{"num_hidden_layers": 12, "hidden_size": 384, "num_attention_heads": 3, "num_key_value_heads": 3, "head_dim": 128, "intermediate_size": 2304, "vocab_size": 22628, "hidden_act": "squared_relu", "norm": "rmsnorm", "norm_place": "pre", "norm_eps": 1e-07, "positions": "rope", "rope_theta": 4700.0, "rope_fraction": 0.25, "qk_norm": false, "attn_scale": 0.0884, "bias": "none", "tie_word_embeddings": true, "parallel_block": false, "extras": ["gated attention", "skips across layers", "capped logits"], "init": "normal", "init_std_qkv": 0.0178, "init_std_o": 0.00362, "init_std_up": 0.0178, "init_std_down": 0.00362, "optimizer": "adamw", "learning_rate": 0.00109, "beta1": 0.95, "beta2": 0.98, "weight_decay": 0.13, "lr_head": 0.0142, "max_grad_norm": 1.0, "warmup_steps": 478, "schedule": "cos", "final_lr_fraction": 0.0, "batch_tokens": 65536, "max_seq_len": 1024, "doc_mask": true, "train_tokens": 623700000, "max_steps": 9517, "dataset": "wikipedia_en"}
Each number is 128 + 24 x the weight over its row's rms, rounded and kept within 0 to 255. Layers, rows and columns count from 0. Numbers have three digits each. The size before them is the row's rms in percent of the matrix's.

# layer 5 MLP up, 2304x384, rms 0.0514, rows 68-212, columns 0-95
042:150105149185085115121135107122166138164125112074141123136127092159085132123144137102136142128134144117093124150078093150128130106131121123131153111117124113157158135100117106118101118141141150114094131138145107139095132149152105124130086132153119142133137083140110112135131120148127156093
104:111144135113147117089113149084147111168174120118153131131154131087093088133145153130171080138116144089134103129081093122162134148131118094138210167091116183164122169096125138122098106171117142144090135133141120139139106131134119123107169127115158125116151087158110158173133143141136109140
109:127137133118131151145104134114158151109121104098172121065150152151095186115151140131174141093119177114110107083149127176148169139157126082205179102153120129118161140109105152105128114128135123128087121078156151160174149099128086132110117113098187147133132147147162109116117120123128163123
101:150104141125109148155114117136131106165104139061134148143145141117145133158107134117091130141105145129115127112148162107149099156130124140148137143137136097148135117089123098111130134127152158159124110149147126098119120116099152116154121081132137136141091146139124142091138104095118168121
113:120110128146138158121125122093134126117133128109113121127121113113120119074122114142162097143121171148132168117121144167133114114116123144136120128095146130114131136134139109097074126137089126051099137124106146159103127129159117129142101136091135127162091138135184104125131121132141150071
101:130130136118137114117105133106113071145147121107124128145117088135075113126153091119187192120127124127150147139093102143142151082095120106170112161104121129101125171120098176137088095112129163110144147113152132147141119132171131088081137157145126106106161123109189117149147110168155126102
090:125150116085155110106139181132113104142134140088154156203100137143130128128132072103114142163143123137140130121162126142129159100115153128098152112111129087107109168114135147154137108127121152177141173130105110123138131135133123116177117165129157073116109099147132127150153144127115113088
110:106119151139089122146166100045133120120082135125132116066076131117108158109131116116095154135115146138110102124123141118104151168133091113115149134130097096145154150123144111136111144121105173130127127149133129163111134126127138126135160137153098116159143118141106081124104141179127172167
105:130144145137096139132148115147156149145129107125111127120137123152095151139127101150148134113131125132132127157106124118093091144164118073113115112147102159127127158128127119170144120137087124114109116161127114143118132153119132101192140113115177136141147081120156092172157101140154136169
099:132114150111122115133111083124101154130107124138106124118115111142133108162100116121121123106086140091162165074099122151104164180094124138096175104139106103122148120112150133156168129138137111162115137094118144143130151137143159093156088155151121146108118101171119143121153082160121160153
106:142125157127144122140113141138133153138133114105144124174139107135127095137134171120120138141133129097135086163112141103142139113131099136106133146127117166139146153083103066092101118107115113137109154119157124164103133143106075165130117134115154124117144155148123136141132141115172144128
045:133108157141101140125140101123118141124113094078116112142130090127093127120140098105137162096140163141109135145119109145147170094188106123127129135087131124162139096111114076100097123159107116091086139130114107149120136142143083108128107107146167164131167173137140171159134144134132143129
104:118128161128108148133168118115137154127139096120096138145139086120141095098102128112157097118154165099154107122154127125134147111150032105111132154120117151169134160137141163120090111168083099119120135090164121123102173107115101121110105146145166148148107132072148129186141106143094122090
110:167106171123085162109130158091129130123157101126148137098127125129096171144154116097092130140159164126117115116091168119110169134172132123096120086090099149114125122143171108139123098171118151132128170132134136141123103146121140117109142096135099109144169094165165122183138124133102164114
106:157136129120144114128149117091109115147132133115142107123154088153161140136123137127105096110177148118127149121122104120132148129161052122092140139116089160152132153155104097075164127141134163115064108108145134139141161156188118105140121112171132148122144133123109131113109125140142108119
093:177130171161083139106170145151120131102106101116100139123150073112140131105159132136127128154138161118130137144103160130169148067122151112142156185118108098124174105143152107085148138157132096135095174099135150173095110065147129137130138159142135130111128111141128134138098119104102116126
101:101115138116127161090149110076115137152126153125113099129097107140125118142108126150142095071099114124134103115110147095178125095134111125171163109142132136144128146120147113136138102117133116149133116119131136126197080089158120134167149139111141122161138100097126115151127133118135168178
129:138123136138121168131118159100120088142147112098137073175123115113109095156131135098127108145085149100125118138163133148105122158131094108095139118117100128114137158076105164086123108151116157134119146110088097158158120122124103157130107081132138142126141088136119122179108072138121102116
116:126122158124129105185136120123111165150141131115107121127080109123102120119126173145171141118138121125100098111164136134133110084136122077157157126119109132134146122128134075087130078168112125106149110123144127159159130120145094102109149166119113132116126116102134117111079142118148141111
101:134160141155102100134112120119131145141079112104124116136127137156115128148155136132138135084173188051161134147144153098128111142140129114118152139110082130154129150099117148130128135153111116115113104091184142131131111125117059092129148144123112140155117081116181102150163161118149114135
112:142117146119130121122136091126121115147142131110167157139145134144114177131161183152146120100140127139120093134161145143143130133160139128121156144132131107136178147106080080114105119132123124123095097130121141116129098166159073147150116086087120138091115135128100133129129164146145143139
100:133122153139078141132128133126147127119165110119108131152081087153094113141103172127143133159123139075139152158120113115105162144115142149110125134116124124165097156162099084140118134137084163093108131084129111154147120138118130160104089101158132136143135137135149149130149154092106136116
106:136080157124109126080170155122113125099122105123115155157125138148078157137109104125151147166106111154115142123072141148110113152143125158133135119145140098152112131116136111121137135169144128136135132094143118191124110181115147084128119117140150120187168079138084090168134107106119145132
120:137131132143071126121171107127109137108136099121180142110111119143066145105127136105171151077146133049138147115089090110097152139110135160125133136136121132119121131141134119109125135137117171119136113124114116128115117150156086185152143069143105107169144088112095122108158108144100124135
127:124098129175101151124149132110162156156122141107174154115084126154131115118121152083110167125107136083148140144105082102162170128146136113123134110096108130138159152068141128115083105156128155099087108119170107102098119165125133134145125082165115179131147151135146102141161120152120137142
119:177108130140097178132135134159157081131130159094156089156136122120114098106142141133142136151168153156087146140078143137123115121137101120187123133076110124134141118132114110124121118132118132068099142127110120122138118072161091131118087127132143205153133117084137105126092155142125148115
104:099136132118104127068120142141128133146089085143141127115119148125134098163116133101155113100127154130127117143087147107134164116150139108113160098139146181132146147100152165117108110097074130129134126123125138097127168116126137073143142121134172161115140170136155109148135129144112128107
105:099103125126103116102139145149149109121127090114179093156101103117143071128131154122102118123108153178097163101114101114107087134096124125164168127114133114139122109086111138071123110111090124097107159177134076125113156176155142110096128135179112152116152110106118151128070149124137134116
101:131149129126129164153128169145144110133133110119093132153145139149135115138156112134144128117158138146141100139186075156131079100100131116129117136142125150114098102125100131096160112139092116103083162146119093148143142151107163138137088071082100165120189150138176131105067089088185131103
103:124130128150127134105112096205119098141121117114116120146136108115122143132145084141138152114134149124123144169110095142103120127136142105127167095117139103139121140122154104125092176131132140081156138118082182181127125119118137090153168109156147116158216105131135142138108141123149121150
105:095139143151114153136119110130136116166143120132129171134079064126095099123129095128144122125102127111125148096112159167142181154156123087101169089121120106131074158136099134155111135141086150115086094117136064186124127175144122136177138127089114131165135068159118114182178154141134137164
108:113128150115148141100138100157123111127134125088088095150122147117127085094100124131113119112104151092145071114113089126136188117142123125175150098151095158127132149140139154117078121139134100162081163148172135161118129144133167146131114120125129113105154059137126142104106118122121159097
102:115099117174117158112120145161177132112150115105109129181119114138127140106168148138178122170121154128095141142142127158124126146102080135168162108071113145125130143124182117143124095159133171101129120084136145167115121094136099171177126170166127158133100075130155113146120154154112133109
050:126083187162096143104156164125146117119119097097104135115127120138091158135122120073150132073143160125120155132111162147146130111151098097153144117091094146156137124134072118070116136141136171142102127111147109139132130148157122135149110125153143150135176136116148140163149102138148117116
108:183102173111138134097140136120116140122136084128149100154108129147130144134112112094140137108094180097126130172122109132103165127125115099121151143116134113125170121123096139110154118101146164112134099132156104105122147134151138101126137079124131180127110115111145153170153160092090095118
106:118138131137137157104123137150141146105138141091151130134118119163112132118087094126140133120108135111076109090171086120132108150075118159138127144125125119175172140142091141153100123134104092107189147074138149133141115084209147066137101160115162138131157111090112148142127129087160144140
109:144120151154141171104152169125141115139126120117143126180118113172093154125156148070129116092172125133098107151111130169131164120114133140132175119091098146127140127155128138130148141142135123120126173126106130116115138128138124176132112106099138129114175151113108106151153119125128173093
119:140091151105110136115140127119165109114124100122180122132127118130150073110129129116120143143122125100099121142092078135105122132140120113160139119111120169122112134137145133111076134148052180140095110124130156117161124121110158148110164130123136155133135127159124128122135111111105137071
103:157140153116120167071159138100125153112117113135152143140151130148124177124123145110128143138178115145123110129156117113108095112146147133121121135134116144138121126102130149087122129130078092099132154123107087113175105105125129098119109115088140152172167109073105139096132151151129167106
105:115062177080122172098126107125142124122123139120131147120108076133083138100132144149145121161129148113093150114119128119126127086153105117118131149151095140120158150152119127115105142163152147134146108082110095141114114120103111118172110142155111110122098131099213098151187111154124153153
124:153129147133148138145091093147115164135119084099126100106096140132118155130157116152123099129125132120138143133152083152156117134101142117091129151140096139134135125114090091144129142164081125067108134148144095163108105099145100124144150087173120159121146127086119106125161143108126146137
107:111128156128101137129134132136165110113142105130151095143132104124138144149124146144115176125165172124121145173120118107143161116130110135146123180116149147158181117129117141138134087142075135135118117136136068107112154130139068112130142093144105090151094136151165101135131163156165152088
100:122131157125143182118113154112123125155141138136138130104154065151102175126153094164154110110149126125098121125132151166148117109119112135133131123166157134141133100081090121151125120120106080095122153124144067132106121077118112099142124100101169146125131121106123117142114134113146130147
112:143125135121126142098146142133123116143121091112134118139133098108119120131094151131141136119152180116149174135138136108144152104104132124128150118095101118133164142082133100089133146154117140155102127121128145172109142141105121125149124124125115127103133152129138082126117129156136141111
113:090113145179113146112157153100125143105110135100172098174154079140100107131159121089155111145164162120114152129111150136091135176106108119110127113086121126179113124118146090096108127107110150092143124084121144165104122161157107134204144103123158136132135117163130155144118116101102115119
041:146084156160081175100107108129156128129074126060110116125129097198094142125131135111134166097116162095099135138102139155122158123133111132152162128129128134107152125109058133130134127139123132127130125100132121145155131130141111101134085125082126110134157126088113137142128132142103132132
108:160109163126124119086118106089133105136148108123142165179137135163094127166172121106162080132123167119109158130146114106080136122177097100095113125140134132151096151118144158117115071164126133121121122108143157153135144095128129122118120117139118128176165101150129124132074102121124153140
100:166069185106102125129147135126114139130098100128102141121134059160113092147115156157138136129117199144123194163106129131127171121113103076144107108097112162143144135131127141126146142176123136109108132108107121126118146168168091151143128143138158131125101144147203112192132109149100121158
073:130123197177114157126133146172101157138119119097142087164150093112105121085134130088111114108119151161102108122118147119127151076114107106135126148105131133097120152106144090089075111147115184063125175105107089168127137092147116153143111078158182161156164123084142125135153130109092113080
108:126121137138127129111127157150108108152135098117090113132129103126119129098096116145173103107127109135113117139119137153164133124119087117136161183132124108160121114097134144154102136127119145143104164136084115136133130185123125125134093167141159142110146118116112130169097095098125151155
121:115126140121108116118104098089113136141138102133115143111147124150113135141126159094133079102120153116104127161099146123146159123171139137127151111147107151148115152115093127052118121101117136142124155106116135094158109133109086099162092159120170118156141122141138099119099142137134143147
109:116110146132140159138100136141099127157131181127090143141117114147096092146132168114125144127177129104146124164123109180158154131142149127108155103085116119158131162134121155149153152182101126163146112079118127171139126139167085141130105131083125149191119152128104156136137150176153097114
112:124122152126136134103128169141162124128153128101166117148118140143108105106133109111164124060106144118128130150107131170093138139140101086170165129108122094126151152157070104123108091122115110113114124134099120173143136070207140147130108122130118115174153110103098111157146146111125141143
115:138108150112115127119166099119188130107112117136117118185141106110141129145149129143122104112130147103138137201097157114132123126161111108132114116108049130157118128098124110117130120110105119124124110109142089111149122147149122123157087101122111136133125140125118153108140148123086147119
128:139158157137115162105163119108142121146144117119099124146190110134078131092127105121133129124133144133096100137088127185133148110112126115181135156127125144153138094126143086117093129213118097137119132137127139124163103098121083127133117134130105157112149064146147132126102112144092129114
040:135077128144129136075119130143143133117119103098148117119151096122095144146185153125139172115137123135134146126091115155106141055149091108139130140116125083116111171135080122071115108162134142104098188140136127184141159147172129122135103116131152145130129160122151174157112177127117165138
109:129107142125129144108166139155178112121095104134141090160130123159081119108170112092100184114159142114124128160124122145123153094119119148150152153095149141133139112068082117124142082137087138116124106152135107143170145122132144120144157114125121165106200114134113120123137128126169161147
104:102132170119091120129143125114134155100092139122111119114124108114124107141109110139127137138095142125149114157129145158123130105152086133124130183145086147139153103123115094124127114126119137131069148123139076169130155088165161114140099103109173135140136129126121146165154107175090119091
095:109162120153142107109153169140125113124121098129149127113124133135107123148113149105147165152164133120153103135151121164104126143123122137142141150133135169088145107167084146134110107127098136079131144141150125117096154112142118112143148140096137101133170109123131170116096147154132143074
100:134100161113098128135126107141091147108126103141120155109142132139101143127101143117160105108150146128127158152111109129105140116153099154105141131104139144130139093131164144136160114171122150117145105095123128171165123164126121156126118125167153132137123084159107107109144104168107128140
108:154132139137107129135121140183151102146110127112147097124072130113100153098110137096118129112133159101122116106147083079118134138127145116176138142112102120147132162107101116143108095120122136127111107136151136166120155119175085119146083144119092098131111113102123131108155135150129174105
113:126138131120155148155119127095127124133146110106127110106132142106123141153127125140139118107147121130156152126081102096150160133123111091138119126139115166166119195120142101122100098152093125146162128142162125120136116119178129090150129144130167159117149120051139135152166196120135116088
101:109106193159102155118164133125147138124115103126144134135123138167092104090120141100138163138121144115092109109090139108167128135160099097172131123122072143128165128101138127097065079133126153128136108126142102165158138145156153103117059146111125125137154130102171084166136146119087162106
115:184134152131121114112088111128145120110143119130129118152114119147121092122150172118161137151121151124148170133112125119141211054112137152164146122104155157168118165130128122099100142115064135142101108110135121159156154102137132112140102108156136148126147152143148131145104136161126137146
092:134113128133125101122157124160131153108123114123106081123126079094142111121112091090116084072126148128102090161139086125135133133140142092116213161139092130127101142107121115108147102128142116126136149181143115111131148109081110133117163077147124126129146129151135137148122130116108097140
101:105147141157124153116155128151153156136099144118139118127147132144105135114108100103147096113099142076153105139164096127125152138135138123174122139108116153112109095131136160110137124101123134136119182128128112116104179126139136133160096112124149105131107092105138156156138130138148135149
113:087099158120103131111113129119150142113078109124110127136146128126112107151089108147146119145140141144122135079124100123143082140144103098118107134123051143142113144103114079115156113176076113109148139142174087148133144141132136051117112118118091136147109112174127101120095136160116166135
109:094143137128136159083161134096101138111146154111122102102155118104073139111185167104134161143118110048104119112146125110099162119126108132122130154116084154145199126095158096107130137157125114126142133124088092138149111134091109086154123137127147130145133171090090169108096102150074149143
111:116103152147104168101127117105156110141152119124114146108148147139121151102116080135166144135116134131110137127139077126089149106131089141170178112147149121134147132123133138129149110134152113136134121140135108122119161121125116127115161159183140078129142149061145119132117121127125153121
122:152143117151112166091158149110171105153132128114131105128115126187112144092116158087156108138124129094108184130124133170136191139169113136176161162126082117103161160122130134091109120147132161121098141051132127124142113118130087146160093120145124114125093153119096134096096131153123116070
111:125097142142131144073113135128124147153109139124172103185090126096139131105115146090170133149138143093155114139117124126134148100107145140123131140147132158123146135074112132123105120156083133147124142135123091072128081107168137106150150084097158131116112102117111169131125146116099106125
108:114131144158088147117128148112171126113134142120127093142110085144084117154126162126164118130118126106140130150115151118100155166139118140112142146129151161172137117125110113154117132154113129123100117075102102147152132145103140117099127126173142175119166091140121104161172167092132109105
099:100091164134123128118112122141139174069105114118188134193155137115151103121118119129106140147121125140138115129149122098143133116124110138118112154098088141141136166131087106112104126152121143115144130142151088107160141107138119128119117142110158115142152100160138117175104168120136106095
122:123122144118108088133144110116149133104110127102117088093130135185138151132136146159151125118128123093107168143131127096135100109174070125109152142134096148148113146102111111093120078117132116121111150103091118167144118105138120138151132125131134156142103109095100101089124150121125137156
120:144126147115099127136140164094130107143093110118134093096149105169106136124141157096135140061135125084138127120136123138114130119134117120128146156114097149120122123102097113118127081173081164134101133091152075112139104103125118122161118138120082161151133119124132129107133142111125152168
103:099129140138125123147118140124145136122152093120122098158090122118101082085146092168125143158147160153078153148143117120097131112118097127145122150127116134112144114119112085139111082145091089094106144172130150174155172105114097146112097155155147165129143152061131105109061145144160122129
107:169116157101111153119150144113152129139125107124129148141092101127118150138140104091128137079159180121102100162147129114080149139142111128154143168114093134152098142109139106104103091108128115100070143127147102134139152130102125127122140138153129154135148151149129137108151109121135134111
118:118114146115097151157115098109171117103106128115139132141144130117102149067103120121178131155137128109069106115114106142070120139180104116119095107154097115125120165115100085100146131187084175122093117104116112143130151140148088113172133092102118161171151097116108103127138131158148171142
046:095087177161125172120153128130163100139131137099120096145135070147124130122156156091145085139169161163104129161108092138090143060110096130131126135127099111146165167128149119095085115160121141103069141099119106160165134137120096148142096101139175140093134108112166130137146126112160131110
105:134128157145140103089127123128171127139122113130104137099142124130142132127135143115121147126126116143131099107107140127145116162172095114124154124117095091120128131133116119095138110189056123110094146122146125153090151105159131137115117128119155168139124125128101147138128102156135143195
109:151120183123129112109127096119114125080108089117144088129127141133132133094108143091134107122130147093124108099150147104066147142162119085107117124118137151142116133107165158140112120136143151169123130093098104079164152128136127163125141122156146120159134102168122136157099166166094133136
105:142121158122084130125154167149120125130152100132158113118114129155123162128131181101141148128154197104111157143107158131107134147135122096182125110140081161120152167093083113129102125121127122132126150104145108123155164123132146117117096101151133189110141126122150165155101140080127135139
048:120103169143099150123181144133141106103081121116149116125129091134089123110096134140118105130144162107138125140123115145118141070160077124125156149102118121130132148117111169148126129144103113136129140106142108150138158102152116119120104094161112146136132097129129124176135146108099131113
100:097094153169114151163079111132144145090094107144154138138094104124087129119126138083112117126134162139114145141148180110136119121137156134120164124120083112146137137070100144137156106136133088101135135143132118140131104134131116120121109110128104140156117096083136135144157176115182139145
119:087120128157098139122129164117156123169079110120101103126134092147119104114116153122180151056140119113098128147103112089142106114101141090112132098120114133116126116088144114134159130148075125151123158150160099104153139110149088131132132095144136139145127158082131114148124153110137121124
118:156087152120139135111128109112128135136119122112110124158164078121138109140095129132144119100127165123162118149117127139108148128123119137115140155093094140122126115115091139119114133156100148104066127073110152149159134134096103157110120143168165151150145130159114103162185143121134115115
042:102109127202077151093163129115169135095100093115139139126121117127088107098134146117142148111149147130119145147126114128155126119125094137161105152108092118218130121134134108091092121166089165123091150103162126138118135087134149090155112096135128151162160121168125113135110117133121132083
102:122132159152113140125124130123126149117136118148109128161080083162072118134129148146157189141143126110121207105132131163115145115100112142127146122140098118138143132130112144104115135151123158126165115094134135162176095136164104087115123146128095136122169123099132124125134187117111135083
094:094140131102126154151099151122141101139106141144123115146104147102144141117174121160085141124161134152135162139141149139125126103121124172178100129146156126143126119120168113143129159147101084112154083119151125171122145099148123131117131148119116115121155120136167137109115158116148175131
112:113130131136124098089124123132114121157147163126143142135134134151089138165166125132135137129125153145149127142120096137155155108116143124152155153087097148150077128120136128149097149136109146108092160123152120094120138134130098075095098120129116143152116109120115115138148153130147148051
100:154134135143120127084157141135154146108151104117092137140143117198120116145147154106160141110143107149128164142125122145123133100141133169150115129131142127141108155191112085099161127158105147130139158129124124124100065093144092160105177088130146131155133117138120133120150144100118137119
036:140080156125118140120170143120160122130088117066132095128093134128129112111122130083148153121123170110084138148123129142149138099114106100164154145097098116144133169127101108097119107187101135086138134102140119155162173089144137115157072133143137124117134122129150121129133127130097109137
114:142102141122075136124133116107123100105174126098102114115081110121087151117152137093145168119129147141134148140169168125150132119141118139100106145122135138124168175139119136141120114144121099080123126113124150124146118126194108173131146130123112144112151108105109139120096152149144168067
096:145142117160103115126179087158144154078135058131139148108163092146115098141143103123135108124118131138116141121134099104137155111100123120159135092086128138187141116126125140096135146103093217136132132129116113119101121144117096146138141128186190160118139140122111136143139154099122107134
108:154108147122122191139127141177120129086137107120165099173140115109081129126124117143135114114164178146097127129121074099088123037116103113088158181118126118185137127118152114117083122145158120131129094110143139145130119119133126133145110144141121137141132108112114093172120102122108162147
102:149137142112100125102175124102171079133106114125158109121162101128117139122113177126140069093107137138114103141112136158140158142133115115159165143132089111115153114112144144135139125103136104124123123084152116101135111103149124107148108113109128148131157119078084100146140109182139174162
110:147125135132122103119146097092112107100125128128092117131178153162106137108169116087174145111134139151139196126118155180133119144108115149124157125116113136108138113141137127100116111174159140106145171110115161148144149134130119099128120127147146159117177118123114122163171156183125136149
112:093134133137138113136126171131153100111150117094135128147129110169129135084100134082123149086184168087101161158095107122133142138150099061133133104130143142154131129123100169131142131133146149121090128151157133114115149148115127120126124103190143155148141152102123133162070130122138130126
100:176098120143137155101138119111095108156146116126131089159107107130113102137170116113108137159116159138140112140085160117156166125130086170183162167096111137154123121139127166107143122111145192134123119086140082126146167121148099157132126126115105116105114118128134111165124160140118138127
105:118137141108118137093166090112104109134119121102144127126123132133137109157122094129125138106131126130133118116147131133112126150154138086114101111127132150138120178098081157099099129144110190105123121133144113138142129130112142146120127128132109122119179124135138138117149116104150103127
096:134137132091140156120111137117109123111159149120126155094123114084105138082139142159193141085086149122114114121175152107143111150145109134100144104105099140157135130160149138110107104110149084105126135100136171118166158069153103123162142149056122140111117112112140146127125120111116128130
105:127113128137143101104113135116133132138159144118109150074146100135113137142129135137157132058129174119119183138122116129175102086136121135141134134080145147189116151143107116147138086158114095092096148126099118121110115073155085144110164097133131099102152144131109146153107122119123110130
042:134071157155101156113155122123134128111103120073145099157129100124129178041124127089116133096151176119073154100132145172104139121133104092142183136075072125143135123108100105105100140176117122112114165130121152156140141102189123133108120120130175153161151122098098104122124150141124127134
106:102100153124125167168133181129156095103090109094131095124127130169147091145130137149143078130193117159117141120144098150111082108127129113159118144141137106096156147126105109137140134136092156123098099143141139111139146120123115151120144158163138154098141132140145115127128151088169119121
106:128136139177097112154170131130145153125111101123095136125102077151083124148154139077117134087130137138088161124157138164099134165112132130107142136090089147178130144114138175161107118104143153140118141125107127126121108132149122082125153136127132129100150111139132146110187166137112110111
112:121085148151085142071154122160116151089131094134117149119189105165097093106132137138127115133097138129131127098117142163172102131153129142141115112087102115097123135139133108101139126153127147079100161116138133134121103102097087106133135139153131134125162098137155125197114117136142148123
094:145137137120091105123160146159142126161149134134149095112091128134126101133143134143111161111090145105102088118133090123120181145135122148121140147112129137118133110147143124150129106159117105059118140112141134122155118127126112162112103127122100150117095105111135141109161138157141112099
110:172118120186113123129155126190135116125140090113093136175110119172112147134139095095151144097122129118118167173146108157106112110148108150109141111150141142112121129120130123135113138125086140111109122104137126139121119149124115168140121102165138123118167128145168127135093141153103111080
103:101125128126087098107154185149120127105125114138116137162168139147119142166157163121131187147141133110107161152104090099150094088094095159131115136108145113169157116157113145109155149132105144132115121139127128147133148136158163094133097097164150126110122148092148142118132137127098109089
121:136088142145104135113155125164129119161123142119181089145125083130110123108118113129133122100125127101075105093138086099115121115127085125135124158134103116122125168156148123133143106153082118111139128090088093139120110136125110158109134121124147192138137113143134158117103110087124130133
103:110109135150090147146126126104160145133107144121154100104140134139110090120142128113131104106107146120118109140140085165079130152113111093092149109073111113144147123102134157130128108118153099132128158120131144174135176137129157133120129148123132133151087135108113117161122125181116135135
045:156090158169117138093171151172162121147076117115150133142100077148129139107135140112146171081172147098122126152099125155112120114162080127166166091124106129148148161119093117129104097140070139133083144110114094163148151115141128117120112131148133138133117096122174129157179139129123110118
107:152122150121147118111130100114119128140138135126136147174142109161084156146156148149131097131137127130105159093123105114181152153103145140120135140123148140150111201135136150078110133112147121124156161150130127145100094188171126159126146177147141157147156097133140150108155114133105112136
108:122119132129102122116157146126114070120090114112136110152137146131106127135124109105164167124125139087136098138094146095157168128105075113166118112046130125151117112099106137071134107101142131119092115107093146097098101174155108153104089103155115120120116148145095148142109164135120146149
100:119126134137134107125118137144132086150134106087106137156097122125131143128122123131171110146112115080109122140088117155149109142149099175133159100101141157105166144131126099127168118157108151157083128107107098154167161143132151111142155147089122100148098097111124083136104153079120116162
088:147126135075173157042107148125061048183193172075120106148113128114109099153117074135136137148145178100124114149161122125127120129137161130156149122095107179120109136111095117150132112117134115118182140135132159149152117124141139133095155083141115102148089128134111085108125118114147086119
042:119084166137093138111149116137158100163134103112155141114102061154120136118162148119125142120149143134131130112120118136102135113142098089142168121147111098091137141110113151138128108167127153115120128128153101127123124082173111123149099135179098130129153087117110137137154144114111135131
112:134074131165116162124116146123116108151146142111112096112126121180102153140105109120123149161148150140143131135095150128136119117127150142121136131095102114121140150128107162147140121116149120018136106139146148139110102081133166085152067114149131129140117141130115148109096100142136146078
090:133081141113115105122122127112148064141123122078159142093120083160126107131171127156152136104126121135121148116125117113176128142127127128125117147158119129112162134097158098138103146163138137152132115122157107080153110150137131125156120094126131169117090151137124132141163164128099131127
106:178120137097122111125125170167129166102181101135113163113130120163087121120139168091132149133135138143114139129098148186161130124111117103130151101091124137105132174150129141108137135213163134117145136129057145205125105113150126120115115121080169117113185139108080125128197144144149139105
108:152122153161116132116166126148105132142113148113095154106122118178084115083161168092144139156133112127088158128135127203059153115148088147124142170099123166127118141123085125119110157145125135112149120097121134158137099117174155109155144158130169156173188150086104117116138126152118147125
128:141078138145106156135150134122135102105139127111147117108093107138111135086100149127156117111148137110114145122158152110117117173119126155107132120131151143113113077130154118130100135164128141109131158156149125118147128121138148132126150151116125155166139103132092116120135151106110120148
104:095121150107137132117115127112096098136134154131134084153115126122142113129168142156151108132145126120156129141099122141146091082162134124131110135144125112109135121135140180124153162155114127154140154134109101136154111084124113110081140142163165126176133133127129107135130156154123125147
094:126149150125123113131140128143125111146084076128152097174137137164129119135176173149127113116120131109107104146106139111131152126122126114133104128142119078112181197096150139120117124110093127110103117111105148133159158089155130140126122080108153166144160142126139146125138104130153105097
098:145147133136151105119123120111144155145121156129176158156115098112131142146095150116113113105131132106113103145178185092180144123149108140140116151108126125147111194125107121094116107133113131069110145092147138115111137121114083148113135114116156124094125087150145158096119112126146114141
105:085107130132115094135127127127173142142138120134116105107100112112129128152157112156145142114139167152106137102105099135138097110148088085144128170117094135163170115154134124116109107137140085115137179118102098119098123089124116138124150134120137175156097150126133163100137123145112116166
110:168114138161115166090129141143124115165143129116126127180139134161083149118137152126158137139172122136085176138110144195143147115089126148147130119105128125126169097121123114117126117175162159126143187115119118099121140116104134135127126155125162139100146137125144086137130156160132130103
108:127133130141146107096130126087119128134117097116122141132129078146127125115147117117122124096114117115131079155149113133148123132152139117172165095131132096113133118127113142147111090117051119092073115130148111145131173114141093104099115125118149151087149147105097120120103139181140103136
112:145109132149138130109117104102096119114151132133133132146099141149099124134118108098152156107164131143144114105130172137120145108137155128120132134099162156128112127109116116079123107122129138115128153108135108159125114114124150142092133140126089117093185106124142102092119153124128147084
101:137117135140100091137110142107132132134115129116170117112101135124117114139109093145102132114098157110121168108114104174118144136102126117162134151140125101122121177138103133158173104130181130105112135128155128156198160124116117144130091141143133144126116138087078125146162180118108127114
098:108128161132105132126151096105133150071147069125175071152133116161120130125110132102124134135093148087151123131144116105095149146151084091088163147122103139140101103108103148090120145184147112133117105101128117147165162147153092099185116154183150158114121114131131142122122120147147127126
123:159133141133113104128135104126143117154127123102152128157100081159101163111128147100137147120097183117076097148115111141118127132137142144141136139143128117150142100112058118128076131167139137126126115137132143124133104106124077112153101119097114154140171122117157112116122190143125099123
112:134092166151125117100115158082136127116106108135078104149120114144089146104110134145099115112139112146108131113120127168100156128125112098117096162121131159126132142153130096093099094169120102145117145128144108178125128096138143091111123142147138127175174114108127121181129122108178128119
112:119094151133120157102122131103108127168123148097149159113141137148134139097116087134142143116124166125137147094140112151142102106127117130147124098129121129210141159085156137075130140123116146132086129139129095105095132152117165099155162154103134139131134133152136147157126129178113132148
097:167112140130128139112103149086124144123140143122111091131088110140108095094163125147130138156157139145105144095149148149141095123131130076148184110083126144073083175150151104122159092151099092099139149108122123169140156069143111128144106134118142166139126135156150125135076141118175153147
114:132141136112116105158129129104131097144136105108155094113108099107139173148149137135157133134105161112123136128146160110121083112127096106104102181152086122090145147084139150095113156155093131127081120112103131156139108115127116152165137137173137177140106156102114103120087120155162126169
095:152113133121100091167091143106131191117148129135120158115095138152109087128157174126157103110139122104095107122149137117123109090123112114131099104131132125122141123162124126099131127147139118135136158099155144165156146098157113143174105154128127121171143103070105117106121168103130087149
114:097136143131107144160145110114143129132094144122149117103146139127158085101125138103131089137108145110146129147148099103121109107132082138169136161152109148162192147138129093149152106153097136117102120099149117128136137132143107108122154108186126131119103133128127112129162139142148123134
046:123071148127098168074138148128155162125135133140110139156104116136091142085140116094114104094125159072109155120145125153129130121142122127138135134105109116162132178125109120111119110153088166104100165126140111113108152111147127112187111123150130138097128118114146108157139117146126143176
098:149098156124112131135137214180147117118125152062127125150119106113101136101183133118103132177122121128115117130117101080080105136155143118140109090148094098140123101067125150141150145121162128093141132101159138111139165106205141152099130127082104131093099119129109175127131112149130154135
113:087145160181110092119136086113114157099128128136144111101078077111073125110118159119133124112142120099114172124136108104086152126164129140126147136091155152142122134107125077132124149161105157094127104119151108174112105142159089118116127145130112164134144170096106105104105169123137184143
109:122124141133140102094139172177115098131136107123171071116126112117125117150104142091137139130167155125096103141142090164107140173120127141122194148101115149146104107139127105134135124139087171126125092077151108103169151136145151092148089140122142202121128136077148134146178140131136126151
038:175097170189085156093109146143155118136115120076132131179120093156128130084127169117151101128141190110127138146145128151097140103134083098147174088101127118125167129128124105091096146206095112105082120071138113150152171110138126109136102107143123127129127138108143091131156140181110133120
089:090115126147083125106095128138176192083124100124152124111117141150127100115107130155102104129089125118160128133108110103141086082137137138126148118126100148140128119139068145120153143158111112124122127143176117108058164127147108114173099147086112111162094088128166110143122115168122117138
045:145117159141128173078130153163176129165106141095134154129137098116119131093150177081112112090147145059124123123098124121104159127174120081131137134104130131128139131138139129076110126173105132124098165101153107142134111122160108137178127141114142189155126124106114102158139124112124145127